config.toml
n_layer = 10
d_model = 640
n_head = 5
n_kv_head = 5
head_dim = 64
d_mlp = 1280
vocab_size = 8192
activation = "geglu"
norm = "rmsnorm"
norm_place = "peri"
norm_eps = 1e-06
positions = "rope"
rope_base = 10000.0
rope_fraction = 1.0
qk_norm = false
attn_scale = 0.125
bias = "none"
tie_embeddings = true
parallel_block = false
extras = ["capped logits"]
init = "normal"
init_std_qkv = 0.019
init_std_o = 0.006
init_std_up = 0.019
init_std_down = 0.003
init_out_by_depth = true
optimizer = "adamw"
lr = 0.000659
lr_mult_o = 1.52
beta1 = 0.9
beta2 = 0.98
lr_head = 0.00853
warmup_steps = 420
schedule = "wsd"
decay_fraction = 0.311
decay_shape = "linear"
final_lr_fraction = 0.0
batch_tokens = [65536, 131072]
seq_len = 1024
doc_mask = true
train_tokens = 1090000000
steps = 11294
dataset = "wikipedia_en"
Each number is 500 + 40 x the weight over its row's rms, rounded and kept within 0 to 999. Layers, rows and columns count from 0. Numbers have three digits each. The size before them is the row's rms in percent of the matrix's.

# layer 6 MLP gate, 1280x640, rms 0.053, rows 648-820, columns 480-559
104:536553526487491471401490529455496515567535502507491469423482525529507476585468501532448546500483566449421479581463489489478571438476458458519525530489458548555512482445489503440518477527445493520574545459494515502529503476504536524555519479
104:557433593531478489506401580483462571492530533528534488521471450509456510452552415563505507464510529537474495512433523536539467468489387515483506458546533509539402535425509524527490510549464531435495494555465495473530541484527579451506474517
103:555492558477405507485515595520539569455581422557478490503523436588508520504501405552522467539588479516487503517518528464398568480535442423457502534473589610509463566495489516551518535492534499468486408480485441501497535504508563532562455473
088:522535432528462546493490557410368538501568527471509515478453501487486549501469512510538488554485527511503425483584505554594536460454514510480508575530476465435501491462465455450534516459493473570552486471472532488449466509476494489493556543
101:497510552392438533533506501478500561510518432403467440582484485573453457478477509545581520558554477489502556399485425509481502473467483485493485492501477438506442482467516503504524503463493440462573433546557467412480464500566547515472495565
105:484577544495413514506468466526542510426495528490389492522533506495503470482545500496420595541472476496558497534525535484475482515503433511445539470489519510540420485578483510524510430548492559471527518522582538535439509441435506430550519527
100:526520507479429566506491450471402489573487530495522506407557402516448544496528466527565541454494421494518525455537508464494491512505458487493509430536467502422514521556509549515525542462480533458445441576458434533537447484498467484454499456
121:543518519475536497474485523507469445478434488536529463489552507500489532487516534471389554503470447526494518559465508451478453435557427464518499443506540416537488508498520538532525476532533498519463511520455475465497538494493539540494538542
103:522489515541528486501519551472526457537501509502549439445440530616485493460533543476534519572521486461544527413504518497437478563493530562472465541526509531503513494468473485479549518506488455534499470468480565521572600521438453505489550510
102:512501590507465542492448482513443455515482457426491487557492458509479472502559513546472444506508441478555540493471500491471488479525437495451529543512529475466504476519459538518499541437414433454532431563484454539514498492534556455496463599
098:500529489497547548506459457514532507564455541521461466426475507483489492441521524446543585534556504475445558489430546498475428507467415553426524516487493465563479516501516452545506490472523474584545531455541493474554476528445534514451512489
102:451453496423490467450477464516523529458501470435433469475448490605476525531527521447489523519444446535465462486443485499470495518483552459402481481532583609522461587463475542501507517568553468519467533509495426517538542534489451494504471510
108:529462468474529486494505572480486488511461498490484586478447487467494524526498537474544473456400553518492502478476516529497484578501483462558515467538502624464454521503494439522514421510497481521444495470498452468588488517496557515491503559
083:533490530520516490528506504508576531449457486532562506460449478520548530569567512559425494436467501483458442528530448500470550538525496479543430496509529434519527532491523494474524524493499507492480470486574546512493546456514506474512524442
102:473505468461531515504485495468532560475436518521476475525539494542516585470516478423493529501546515524530485458631488503497482520542517549527539522546524434565510530537496446469507517489504512544548530506534478453499452466462447506513592483
104:502487558450441528467535524512520475594471507505519523518502467507462526501549535515569518545551499495518477525503519468505549526517448494538475489418573512492454471502506535519526484502475508520462516465516470527536478440506480556514428487
102:514467519457535454494532479556493495505512481473506527531520512528536465503548571387524525520519514473549519581553550447539462517523527490489472486465507420544540492474521450465531522495497575443464524505449488469440617520439516451559530525
100:521557488450535462509483485503460447475400497482504436568486494558511558512504580546551490505527533517481468503448487487526511456468449503468442548529521516528461439567503486517502502518532488482498495576459521513472657499495617469505478509
102:497511510522505502476561491476497484521428493562476524522543462452418495448493475574526469512494406475514548479520566509520552479474469521520437486502529515598520491547463563524545528460514507493505485565483445494496469436521601471517525498
111:516558427501449508503521527492492501505503469438577465426538525485455391494501505504519542532482595512564463563525464513533477461459464494481500483535425530481490518470475540422524530526580480484524494502559465553520462456487521470474536546
109:565549531479563460504497469453469492486512449490465473436548558532523418491544525450503492470470503607464500476488478484515466527523523510523449405449528457447445495488517544522544527544571499493432404499445465468468447488472450518491534578
105:426508538488497443515503599493499538474564508455463423532489453554512457486414476533454427512521526528486489559511465502445533463547498469589547388516493495533452608551488496509544538418564528469514467483489475443555469568527503479566490489
093:497554412571490512531503475468492457525452547553518508488520471519522503480515557439403533543475520536523463468469554540466538518556428532497451479476476515502458501539461465469494529533472518532449463468541471538514503501481507464507519560
084:545489515520430520473503540478391514502560476593483525543541511496494508444515500525514492507481542524522489529452503506444560463471479430491475487593515493504474503524501463523492475477463493481535454442484478536473587457530479463525484513
104:485497474481539556568506484489511478526471494469473470561561505460494442408456496443511476532466516572495518525636558508474485525500484396536437509496478553453502402442488477408569455483484424520575490527483466528578461516477507506443503446
106:461498436483509503456511497544594534541494552571506516553537510515500454507550532524480572546507505523566524458448514503496511450494439539505559556542536399488449553432510523503510526470522543509450469572508516444484562511475480545546487423
109:470514518504516442495488525490495492432497483473523542510504506462538586534559451517496521496535468521582538459561482413498501426530550518482473496447475544495497469535504476453536524535536513536476505517468440454493537456510464449515457446
100:477526485479494508482494469531506538579491500503482544537501521536496511523552477510476531567431528521556551536484557479478457468450442496505465448546512533576508604486489477541531423498570488541599511523480458493414500493481429511450540498
089:506467489508477602494473535503476437524476565428471466439556505464467495480479453486426629496472510523484425495557511587498529462496574545472506476528478489485443502502523506521533450476453565481456502597492510495500519477570500478468448477
096:516504530440542476491488553531446518536533505469422491545551541431540441472524429466476509535487531436548523546476503502426551380511448569503451494414494521576496476533467579480557473475436465498538505463441534477545568435447502485461565558
101:472476441504501404557529522468513482448558508472478465475487481554546475477472496525497484506536515488507518585546484509545458452464544501446463485502535495496472498557556496525546566482544569443495449519483540554502462521466452469479522540
097:594516460549485496431495510503496391463483470530508519482477565576520547459491516516476546449559545588637494505489540418490463510494508473508443504489530421520509455539530550535524515508491468522531549478476457443495511455481501496455506518
105:476510514495491405467518463508504454508570510586465532504474469461474489509538491563528525480450487422518553424557480560549587507523524529548533495525522502554512550518410506465496502510496508539507472501451535491516482443444527525497534517
109:543458538476520522497482484460512516515560539487470517614490437476479584495462540481522512470534531439533488482472549551546531461468405431478510470464515513448480477500508531501477484445501540530474471557467429482498502488550527582486532462
094:561474524542525537509479487535514466558480493488495531576481431488574530482590543442464520483510495542498523519409519510430467491579496484564539532450500515532462534539513556472435478512445586529536535592536442504526510533482545469510480534
101:477447544461504503455460532497470447420469483503469522497515522480530514552553503553472541486495451383519460456515488480436467473464478496572453472504506545466498518472402568467484448550563522500483468510492453527472570466514519472520471579
101:481504518468524464486474569558482441521462505484478528578525508498507552431498516498513490510410499551436496567514499424512503510499546465527481457416595490500458501497462423507475583565530532464525424544457488480571489469447483509464557441
097:508514469486401539553455475454551480497525451517461481447464433510533418549485512571570447445505515487503546512506543506428458442431471462481493459511509436607491431557449518529515481492516436445530482499475557524539534471468495439503496535
104:534560488521474557493556494524528507491516490436480550532502505448495500390425500527525477525495566451497505530496443517581519466469496539542500508498519496544484516456442522461534540549547452504507491519518479487501536503466496489502551502
103:491512558518494455534476503466483484413536446475500491470528503503522555483448550504437565480540560508531467492467524503441499503478525441553485501505518524530475517493489548498541443543513599472460480584480507435467484543500461501473595530
099:499546492492460508509525485534566588496471492534555485512414497540491442432565447561497504479497520461538570533545436469504503393590518488482480463546498537573541535503547475479546474547486427488502528489593510532483582463476497512500474491
104:568421521535523528487479513482515467441460484454496431511537532458547541457556470407477541514538507457502501539473485564518476503527469478497522411492488447484491532494561458459570494398496481526504534546465471493483506521520491503437452489
103:518459473530507485525407461476520457470546472562521536478548503527459522466554467502479549525508502578507500536535557483501478533509453461464466498438562550513558514451459609436526542506521503479417494473427501484549581535462540508436536452
075:556514532514470520494528508481533574481515509594481505545507533526487452572480466507489486473569580456503503500460453465532493495544507469563411528515501532472457487430515518497606515481496465544470474477516494528479546510550505519512493517
109:509537501532442491472505447468488521500512547530495550420490478498470446489482515477442514557519458513509567430437505476474443513491566473534519429520478487440470499505494483490593505508470444562457502482387454521527506513446465485418489458
102:562443518558509463522425479496517472555525531510523461470403504422425537516475408551462521478468508495587545488452461396521537539476453442516468556509431459468507491512449555489542503476423448507476485489530435490552547530527529545495463542
110:560438510458501556545438524520529528442494480484434495427479529500477516579472518494496633437515493549557484511443497475444548493464527442517522454499528471525643517563489563471533611506530534562494428439442544510628454474485458509448471539
092:515523533583515548488518495539475440551497545501460540476588465524491459410498466479488487497496514503538563498525504556519497461526475456543492523527486473434509591601518491550501461498474509423528532513550519505532555516396466451454472566
101:475455455538474519524488497540494487519551540486529493484560479575491587469476552468486512549514515524523482470534513436471448447517430472519501468616494478509421471473446480527559511535547500474577472513532537510527477451524520548450470530
083:515496495537541471458488495556399478542520572519549486610463499472448528417589537497537459566526508551541538495445458459475471427438509554540524482507584533471497496516514503507519414444494494493490488506476532479479531550485599508538532425
102:480482517481545461546530474466480503489486467498480472489537479507514505469504525532473491488488521538443492593463483473538483545477482523492521543412442476509573552493421488503513527440487521473508526511439544477552552414557488530509520469
109:450498560443443563505476562573534476480489498534472505487474423495463514546502518514404567499458536459456485531512441534475469470484555536443478450526431555452483473557502549429501430544517495491481502511517542483586542511492487582439464443
101:527493499547494543501533483498484400419526522552472443550540504549456492479520473410479519468450549505461459556516583557468498525521528514535494498476516518481464419514472534500504440534487557471501472503441445564514478501516490568451552476
100:461506575490409468468512495503480534442518514477441526478514519514403438566500482462505590502501572505444415520504459459459509454451529488481467530527499536483539511496532533455541574454488529438434519470503475476505448501524513498465594597
084:404538508515451552469503508525562473492444482635408509533493474569512539479520466560431581591461494391530506457570502514493512494477510495489446504577493453546501494506492540514509492488501495528569476539458503481514545523480476445500495460
103:496515508476454570549465534442464526529461487481492439482479461440442511544433503482445561559486507478460507500525539446467523453536463448544455422538442448438495435491488452547553479489498454492520601498504437461503420462462469537499528491
107:453481472504528492453539478530514522489509470409531459508491473527441620482467537565493501526484485495545432507498593532573473467467561533527518508483438429577504480505467543542495491535485562585489490567563555536507479437499599495494535424
108:419497466481512564545396489503524515514391582477540538494478447519459512497524503491417529495589475608466484550499542503447408434504476521421537486518459510503476500506480538494524519468501448530623562503524502447535542492472478462495562472
094:537495468499549489543507520530487445530495441453517456485598466507464548572563480473499446475505505456518543486496475535479469536478467454514468504549526483545523530551384570431610496505452468548447502493461538496519529504427486517437518550
103:432549440492470521515565510525470507479532403468496489453530468518472486491504429501539507530472463562524443497538551494500462491503487479520479429533411512490510491481478524491523492522534575514454549463489552472524517451447446539455540546
105:523495542518476487492558542527556509471502532508513504571516538505518558481514473474537524551494516575553523454506535400504534418452494477495420492502595454517531461536493514426574561477556456531536466395453479401456576485537478512474552511
103:429597455484447526488539544537486529534543496508484515476537469542462497546476436499549481525473475523463497536510422477508478510471531498473493465464549472604483482510505466382506488533411537500461430516485497499466492410489420498496513465
104:531462512535428514534508474481489562474496533560516492494508477451481518555532510525480537520397521434543535558560530522471539474585511466485550517449528488428482594490491500522519514542501442500511410483455539530519515500549464494447526508
102:500501460449529521531566498420559482480507452523505534534589533475502430473479493491481507573503465542518482501484527498492521433497504452510435477415453421492444569483528501532495490552498535491535530533476450533444499496515567519425548451
105:546470507549561510508539488484563514497481451542561439592593468461556518438496458502351525451476563500410468566502541470487437498517555526467495479473528507463465523455519489471495490518520453550626480546522499481492560476476493511470524541
095:552595470463465503506445568512514505547500524524496551524478513561498409516433541519516488501524492487471508515523442499424503509516467414504557457491590456516431559490517461505499580458519537537524498492492422428555436525509532486546536506
114:539522519490473573470419545519560464554492491515471557529439484521544471425515518570470529545518539432518507432475534489565477556520474546524521532437599408542503495487456480496484500551466432453474494492483520487458505511542510522461465539
105:545502516458485479521556488440496544426489518466468474550540526477503499521511427493503528459441489548531454473563529540427518470474432387550482494568542465478470499520444554470545439385504432499504452513495454455543463464517512529441495491
103:444510484481508545490490479554521463530513442490478521450517444502527462580553481479505533511488494520522484502487546421548471457464508513505459533483441469462487467603459433535439503495493510521521543463477505531483524469478526485511496521
085:481508457484525420614531496484449531484533434476538468564530411471572515490500532445511451459543436543530474613553462547570534510439542505499507478464489552508469491518443537503547514530487511551464500503532519533464535474403497569417484449
100:522534478553422487529507543540473526445481476497486511426477478485425522569422494489513512514533470457537422520448485454558549466503573498542514480511475498519501419517461439478492499575550541477444460524439428503511549488509492488519553516
106:526655461492467487499569493517499427469552427503551482463579418541491476504430524517517496543475510543556489508531494456511486494458400480510481486462454457507533508463516509514534514481474455480472496469464563456457527389453535426473487477
111:484458406533491466469528513457508533474491484465486445548514552536434546502481491542482515491467445547527538437494479437524467482503532470526487540485475488512439527470430502500537461482551447491506483514509488494558439457489447520468556526
097:520607529527539466536483476504528511466592497523449551545444458593536537603519462620549475535510497461542546500466504486437476509458438510452434496521486495530509538508439541507526536466499521510471471513499520423487516529493535482513465588
101:565478364405544462470555481477506510487450497501566505509548512453497473480514558520498482429516475512443457487531474502468537556522519487495614472475609561508555522545502503561492485450516478529423561545496495457496535404493434451487502572
089:566446493377455548550512475514496493496549504526457505548529543509431418501545511551490558488475529652452548491503492508554479517505473516557488459438545509493438523511439534494550547476509542479521572494480534463505456457457472561478514485
104:489519509474468438479547542495497556522454498493509408538486477521499486545527533454421492496544506529529468434512450533506527494511406524561545505560458464462429620497479436507504519499479526507554435532404594502548482470538415485507587487
099:502504496549548485442518499511477503499475513494530468568467492495527481460455488429497552490479477443442466489576446486474477527437486527497522491421466485483550502422538489484573513504478555530456499490475560472505475483490546506465415511
097:499500458444566517550504514516517460503498503545505487438458586613520496474518500543529493514448507518483459583526497472524491481466536566466511522569506514558552564556440567437478477496415502542548538499524535558498509461480460566513479487
118:537464465490554462504527485562508446526521429566592503440584575497539501514493494510488547444472499468491475572568485526480507491571480475509442487482535504566489507553540497468466479503445565487411604517533428470588444498489520566504566472
104:560497432482520545525452506469512510461469492561507461453473508581507523516527501549473473471571471476471442478471432490504476485533490493592498496504508475555536504508481453524526568520511503521454520457480495402563487494483516536426565549
103:482473546481523508464530504581494478472560507560497463537545508469446575507540463512537526430504523430520500501521502504532470548493530602478533516488537504503484511490442469487478483510445510470470559529517555426516520503499474551457569481
109:520432499543516570476567534548505511455515465473441499532513498547460592507528420419515519552454496400542505412561476503466457489552530510366471441490611482434513479507470461470559499518530486518465556436444495482474535501455473428522471466
089:432512501439554514480461481504508492532477487435500486441491521516527448529478551517459531455522546523461553424480405447469439499479538414469596457436510539463535579518509498482488457589515469502450522491483424551541490533544533521469453470
106:494453520482479484458410534505482474520575477460499476565495425544511441453497404436506521449558473442560519462504516516457460511455456511471452472489508488510479462501474500569533484529505540499492551480482462523538358466478482537504568482
107:534526424514563546447442477502460530482481470458510488525469455486470496461465436495514489490506436546533512498539537542483577475571517501482515581507447480455426502530452489492526512460497465462506460473415500596526474542491481518472510532
103:473535452500419514493525395584537497479493486490511499495473459585511561501523503445488534544465511453451454494497474486460542532483516508577520552479463564554466489518413542498525470539571458487550461470473498481503494484431530467502520465
104:502514489520506421599517555496516497470518390472527555479492489568488456492444435511508542511529476467504602470573500505554454517530494526458512479500511557416497536503518465432539514455495572510509464505518496500517516475524461516505558480
102:532458444577485550485497521547544447499533509464484372487544466543512502475475483417550524447573517574547482503464515457483473430491514463405474465515516499455503507505568457541469508473445486561502533459415430484475514485517510445469500523
096:515516460482580570478507434626481492543541558528468495489546512550512440438476514573452490465471475554524555457529454531467540378475549547502536494585518548477568461624503555545475495593495465531529529482533422472482535426501462523469429523
097:464518478483551454555521562483445515596529440524500511459543553506384532496499470499525558528519433507469444489597438513461434494507485532508539521489471524531470504436485493491523566501547488481540492496465490512522489540535484475549533527
092:506526451512473523529493406516507457545490515447478515437518420527511432487434568536459531402510486599433493524540463532465451538474533465451523539502474488546512602511446565513413502498440506532432510542553541496444504443516521505539456467
102:505560489549441512504489481538474442523478458495523583456499470521448495411469452520505556483379497481486507505494475482469479455524541515490519523480449521548433514548521413485495495483480478502530524589475558456492471469498504487448450470
097:498461547459545474479527474505443531490481505470510417500499478486454525543538526491489544468439467440467462530374422392427442493503524406450538455487527532514491528557501502496468577511471459520538488506464531483549539459487473509436484462
096:534505381534532512472504471464422472514481440494394490450456467575529521482453557550534474512495533530460409509501482489483448476499423419460462480476529481508495567478519520480536531444544555541516530497522450474543502489498500448500421462
100:548506491507460524530457516494517469530460429553475590489503564448510451479530496439441459508495535584492467386536457430503561514479475480500509504514518490490512521551414502553464460510524591498550490512446568512492478517589449453491534524
110:523523529472536539461527513526506452497519455509433517546483502516465442505532584462472532501493500476539488485407520558482467468417443465469491565487480498475490405474434523464494504436469520422495548539462496474495504501535553480514425529
092:551512519490504586490461507469427482496494538518497551498524447494605505440499518438499575523534486442432465530474469465584497500525496445460506497594484543559524479574535461488516514490473470546492526426484582482504475509515478474471479504
083:462540447502481486499539591517431521511419500641467425544570509456499457451502498516463560513501491528485458528520527499444512465481532471466560394519580458459525559466503508506540423544509587547550439471461475471491473468430500501404513519
095:467499495513481525425476497466521524492601469450535551504515505512555596521511568491513448566543515492524616406446415473507488529521462565467501524494520421470479558498505511486509441508383464429543479529461475523502507448456481452492483522
103:520488469465545461480513491486460482520495518572494498533520505512498464523556533536477523481561553488481497495551520521482462544482467513430566503530538479481495506494457511534539472499460580474485422570426497602509494439513525522549515449
103:562467506472449462430486468449490488494552528472487511448527496504479543476535461433443565470483479518540529524470435523444505487495514507522439533502537540511445534507492438539571454448489460520477558562444426456518540518500523532438539479
113:549467530500533509439608526483530475508497512533535498430503446452466498504480567482520568495467479493629483452537549474517495404494424487502425497490488479536489479547514552512532533548551479496473538524398487433548477432451520524515523524
100:467564541482512552473503478557604449424494518603500493488548495512486448539449496485476481503433541507491457471450489467493496437522513462447467480503549488474463456583527540571514472492546492528527479477472526488470488534470438426552460493
108:487483459511433486481496528513555519548512498530520451525485431472460472516469529538538498600466462520505542507505473370515517500527529497506493443472530473533462494510456428494545500524457519521478511477461500464507554489484530436453533487
108:487466393545453461508544520508496526485541532439459436462586508513405484513502468518495497526529588510496559456478535438511468450476492477468522517550472506552493494521453477476494465530465515432510416490517462527526493484486486404435443511
104:479576453518497521535485458489502447526548512557435454538541451476470516539438498586616551485561444481400579525536480458496505475468489504514437435558550494466545503563475494537496467497481489520465491503467603459522457534470584539523502493
108:505542482456517513499446512526502522535468432509514462497522515448522521549475480484459518544412573549490477528422472484599453495436523468604470504519510488527483504454458480515506618553577527475492467541348477503410503429492510500481522508
097:504446512426479490494601451465430489455540473490505470533512496494472515518559485493510485508570478502471492582563485446505502465432547509517489521503532435465578482463480483454566493476465520481433452528506526454497476470497515489545464402
109:506468481522484492535478490562510483438549459535470472498592491468520425490524513487467548521575561507539520427520537438493476562469528508540527538534476523457467550494475520559524506485484472469484465492497382433512524453453510556441543522
094:448529479462440418558496537478541479457506516540539488481476575547485493516499497497541506456518518507453502511515454456591575445525440458560390501466503466475445467471502484500548429534443470521489522494490467489436504496532530510532533521
106:505405519482492534482504468567502489523566535530492442509546439529441568474561465488459484536539446563525462557532482504452529475395554498559510501592481584567495462557505505474527507465534451398469473551490494552467509499451533488504511454
100:524566523475476511495443439512475525520447430458440482538498474471420521501459514468442473485524496533491566416518459510465506506475563474483485531504503579546490546481470493439518517479498600516513541505486507437551511466436471465479544562
110:481575524410459469493563461496493524512456493527478481532466553520451535487569475496526569447482586484511473474537488420505528487472448572511471511425513539471500467522498521466492473419528489487449515536485462527501529515492464497514422512
105:497540464487477437492527551509532489364481503461443519493534512461526543464432506472463508494532577429536504563449514486507423482522452490470439478565408464534511484477579480513490531498539519473527513453422420468440503530477487506484469482
116:468535498467464474550522462461512517571436435483544449483553455492508512579568482518492544437477470596517517535491466519521525481556528561519585436485439500522452535576408471498515520544468498492560525536538537444513476466480483510494552550
098:513518536429500438503478542467547536510517604525520600471453473490441472530467510471550536514555516475486536536480436561507536486472409421516475558509523417545509488525473466464494536433543530503563524535547493558536477447473541419500540533
106:503479530437527489520513473614495502446514497543528523541500551450477498517492558458533586451513478487484530477560447503478424506474444482513483535478468557549469496469530492503568518545553439427422531553503438462478500504508467505529495460
094:543524500501469513550551475548461529447516455488443523497492527481609456536520499505480486489434506452491479481513529503453533401468528474503514531534554492481496522420516483553524472461539587476499560497422497525495538510447450505491464558
082:436477495497540483544504470522438528502490501494514501467511542583488477542538468473423514498520472523493475560471503562545473494439489496517427457494476521535531530478469522513561531504433482438481496537470481480505513578545474527496519499
092:521564496519467439497438510476511511489463517563483532480479440473549472545453445492498491450555529499489460520458496530561520470445484464500467553559444473495512456517449529457541432443520477491610501477502564515527565492456522533504470506
110:504504450514522471539471484441532525465500446519407553464461467503506581577502514539469500577561485447465580516503530548490575490482559469527464408485557434549464499618493442572536507497440509504490503518502490512506538541479555442507570542
104:553532527501460545456461512537533529472527531483489523508529508533482461495523522447506519448478534557490485510492470545374433507516459471524446475522488478527513566499528499497488477575502524526478524503576530508432514525520407600462515427
092:557501466457455514586522585503487489552583486495509506512556488528542521457454523495483467461483503499493523518542473497492525521460533421502438474537469479492464503479451494547461518453518485482435497522488508504580559558509476481452533501
096:490572522586509578482508493472572504495469583572542500454524534590508559505477563590455513473555554554482510587530474452559521515487471505520463503523561464486408492478505512520527554424493476463457460505500463512514540519452552439536510456
098:450480467501508466540479454620489436515505472489467536536560437491443534468477509506493529452448490544554437481547475476520416530515492514501537465474453495504524507473383516475520573451489511571552507536543510528546466447469538527528572509
107:500477506481525477550455520458526510498514472484513460414574485451482486486589557484544566521440512508465540470511510457476513490522511524514480503542489585516482489600473444448486477500526461476513456454525434518556539519552473588515453507
092:494491473479493449542524492549470451458469528464530520588463480441475536482508494484494542606494512544505445471511564502492445498483542501561480510477578523479533515496440467494489463548500581455529495571472592488445549420493437518530475542
099:455518496495472481462538500503519475473472499472442461488553449530434551505462479442554517424446501426451544485524574529437509537494547465495490485483496518530474457461520598514535480481532490489488397475453481498481468488474515546544483474
104:526479514524533488519490478449521501521494508566406488467504525530383506534525451495542517474432435501523545468504494421487494462504559417570490442476511571497489480397464518582555513463543468466559465517491450434521535476540531496479540573
082:498570462576562557558477505520517506488422509481542481423495444569505519482520518498478513475539492550491525605471508572493520484453515489540444493488436472492545507473462534543531452450508533442534533444522506491462536537483516442525451514
095:463482577447528552517483478464478507403516545517453495512516505535484510529511491474542436437490514502522461412470487474491474489484485520460523541504485525498532502544420539462482477507517484510543491412480505525587513464544422495518500500
109:469458475417493448433522583504511496475567462501462517508537505536482503432492480535435513568463514494548533586515475517525490486478504477525456494473487540512512480452449493489570473480458522493503537506449467550451526487460513479465520500
080:474495491444514546443531585443460537484463522524435507551600468516468461506513537516498571525501465561505517409503510473489420460560503561509491501542556498500504502523468585537582563413596447463518494492440474514459458442516519467484488491
103:478517492487475531506526538571526412475537523494455486500531436474549531468572535485461539485602520429515509482434553521503577546435463542504539514569527441477483539526493534499468500445484560548529528444546544502483470496504469474521431579
103:497458524547532551440537476446478489544554446487556479523539437505515490518439462547468506486457466460529474537557502489495532497526580441563494411559514482486436515520515441541458489524477470504451432560512429518517476528435523479502493528
105:498478416525535453486501567472508531534573504453418475540547461459479550506489500523520560485465506543511548538460541517455505496548468537455423456452436551474546474542472533522559518509544464428467511532482502400496466506387484550437461561
105:540554496432457517540499546504524517429529506482566473547488489565516462471499539535486518553462479495510486543488447465507523495454440448501446469488427504530486547446502563483546442516528392536512453542445501515532460471530462451523535458
115:459444495513521473579512537444533501529498457526521520508448423493524528533469473538365505529465416477510497474506498521574490487492555562578503428470494497507536532509517521514513486557536520513488420489494500465493470391485472554501499539
095:583470556526533553504478474531527479500495474438524514474466418507516540469445493487471521436596541519429468529474479555522514485536494546551493518509502520477525562491445571432522496419559504453476482560503526448525471519466512486492539518
104:475474519494526498500520582551509499453587489518476466458478540551412539491530496490533500457525463563542495517531492494491448432511490456468430503434497487532488481514480486438536500571531515428522552506521452415440538485443541445490524484
098:409498538478463488492477541510484472514555494398522495587550427547504556489565503489485518478493553465517511511536521539436517504497501522548473438485522431524494483533479466462439518478457539497526464505466493450476468491564480466432520416
104:500459545462514567508508418509491488490563451433511505521514425519474492530545540437553569450587558552492522516408464497464499399516507454542548518471516469539456481516460438494507501495450502548503559483521566485438520446509390494545511450
103:475503568548496494468481526557532511497463507522517432519545566554483530569440459509496492558531459463483506448522469484455463500548506520431504476512580520524482585506511538490522445472490480496465467471436541490580492471524513495475569500
103:534472465496525523482477465486489500538487453560474481547581499538513448489523511484480591531517496524436506487493528512411505466455516449476526541545481541542517587495482498488477475522461515482462558534462500496534439445486488449536511502
110:521527482455497491487568485555476436526466457521505439441494521453499465494477527492511521509529516549450509507575601532546459499471474541529471477458471515528582531516483505523541483517547551453554443547501489557466496478491535494537481540
096:496513469528571538545526542521540471503456515498494485476484518495572474506468508478408494565444471493556543459591422422513495399452479493445482476525472527461519487474514558528539485538516499490467450514523467531577497512469515409523492426
104:482495526450488578490467539546545459525550504509408507492541468597475550470514554567545515480533546550550509578435420500615502436469470476469459476492505494474480554515476493487542549500513454480486536493480507508475561476503536481432451473
093:468547531537541480563452533565463486485474492535526549454495496452420512558511483454472503460531461522569530554473542503558458568517548481488541417482475470571512525555508580516511504502541427510465481536448472480473579505454455541401485466
099:444527513466482506434543467505498542517405539529502514448552463442452500535517505537483498479541498508467467496498554465500503548526531526490547477440517502499557500507469563505516538500482490509489504523579513510547476514519524575477503463
100:520522504531498452482490520531495482519530492480494543464488446516492490571466488551485516473450521491578524500445432603468439491563543503430481490510523549432450492511566516443507509540504437402413500538499457463411504496562483536526594531
102:509548485513502494537521467541561496416651473442466555463482517505499482524489428549447478490484510497601523457454430475500538477472516516488488519475464446537494503517499563469501441490422491413379504462462418484480430479417490467441488561
102:540520453489519528465508530470518563524446578466504515542479518560476429509535581526493534462420534499498484490386484540497524583473526474450529501474507459493515535467464427390497497519445434482515506458529499516564544470505454488468509455
094:441433490438553431511423608459517434471464530483415520495472442512503509494464562516469507502513518525562511514509506479535357459567576502478469507494556514494560514469434504484527432448614508552511516563440479508506535553512448466409499514
107:502520549522450534448493509498571475466549492457459507447515413554492531479504481556497536562525471493450477508511557486499479512534507520463505493526410478565521497530531485588490528450498380465469504497544432431551557463516539446424432519
085:530486447471595528531467516457426540444499465526535450494484556529496452496500509552456509510507436523541495538434530489591562505490530448511545556510491464492513529662473464510465473453444519506547510466494535545515556529586450517433489497
101:462488534553517586461536517495494557531532410475532486487532453514478491489425503532470451498518464548427521468467486456471554458455477523474480506568536539542459484511473537439484498535492421512475537540516459514513495439458500510533547449
105:526543545506514497480551501476526497505523524543534519485536464462474522507537532460513497473541425506497492533494522460578466472515466415530472479561499497469506485494529475489480562475554476458495534518454483439546497463538516487486501520
097:518486511528489536491501588487472487462526424484492474495472506433464520457448553482522501558523529416510472535537468493459468427507467395494413545544556524497500462584463533495562519461547446517586495577561408515496483489552455492488527525
091:566527526467404538490471542515533566460545440532485509412483516479587520530481538478521508492535446508528500462535504461547458559463532565444487462533493438539483556527548531528535479539458505547415530475499571510554489489526495515395445490
084:553501480411486493491479459435503496492512451439521465485480472537416472501529476541547501476481459496501544420520564467509511456439502521546546481546531515466437541588463563459541555444526477517466449473473544514499496473476472526516502533
101:570454442474512535462529485468508558470473484518469473424642537527490506554536473520445525446432480532484464523514504518490591521474450541479535545523518496517467566522501488485552496530530481519518491455534438545570487440517499485453513462
089:560526528413535528482514533506580455453534538522517478467500424505483485485498566525455487489537460466475558536499546523501523454430524506470468542559537523539494489451436442523505530464543498514427546562565489467559511467478463524480467483
112:406515498477494439477514543495467592497468541497482397448520503559474509457469540483504507542535486489535461560510483519524520523511453472511558495481476514479512571501477456518554457459547491446475511478495580455550565475481436518469534501
100:457501400494507509474439526477452424466462533513499537539549525485510498499480530479577477503493553497529527479439479516540521512459520427505522534527509471428451472556484477495553518580495448528482536481445539495486535410483468546463450485
084:510521452508531489498517483514441438512504519474481459467443520570494577473471547475486512528541511493485529414585549518550463517523559538456521530414495520452499535497503540487497517469552462469520426492503461523538556455508518577418467503
109:510502467484478575515468584480536493521514457493432449471462440500552474552565493461476488529474537513497479517511434515462551474499549487495492524515498502509480471513477449486520532482506441529516536590518554452534450602478458529525550455
100:481551456546494459515480520483416497518424519485550484551510556419472472452493532474489610457463519501447485499420507512489503454561460446506502487488525447554514441484509524449603495523505463531523481494444511462454453571522523541479603402
101:506559527450449457449524527538491546524439498513451440490472505454495560501541450543490516515463490528527483478485513461512504385478527509517558515571527522491412505493452505429528520415556510385556508504521457539528584464555502544482476579
107:532530425415520420523519508453475497475484488525515481479519545448465456449514534433445507469476436504547476416487585493465484472490505477472488487508494486488450606457588498450531517470551515564472525505495492464577544448516461444461476547
104:554556521525536544400499567441550441459453546463462471529559508458470534437532564550490540464533474557504522468576509481508509488497411452500524450435518513483510553495492602491506525488539459517528529503472458503543499394541447500479444466
092:452536527468460517513428503498502485535508490472543454470509452555534446467540475455462484503468459476490532454562504477511408496459470489518488482463452504419456472482416516492536563489545491480518554500486525488555470479521510556442535528
104:495523448459474565571494497458537614525476513526566470530417543451461516485470513486460484593539459506551515607569528491514556508444466549470520470492509515509523514548531535497512492557516443587532505483496586509533483559362528535410574463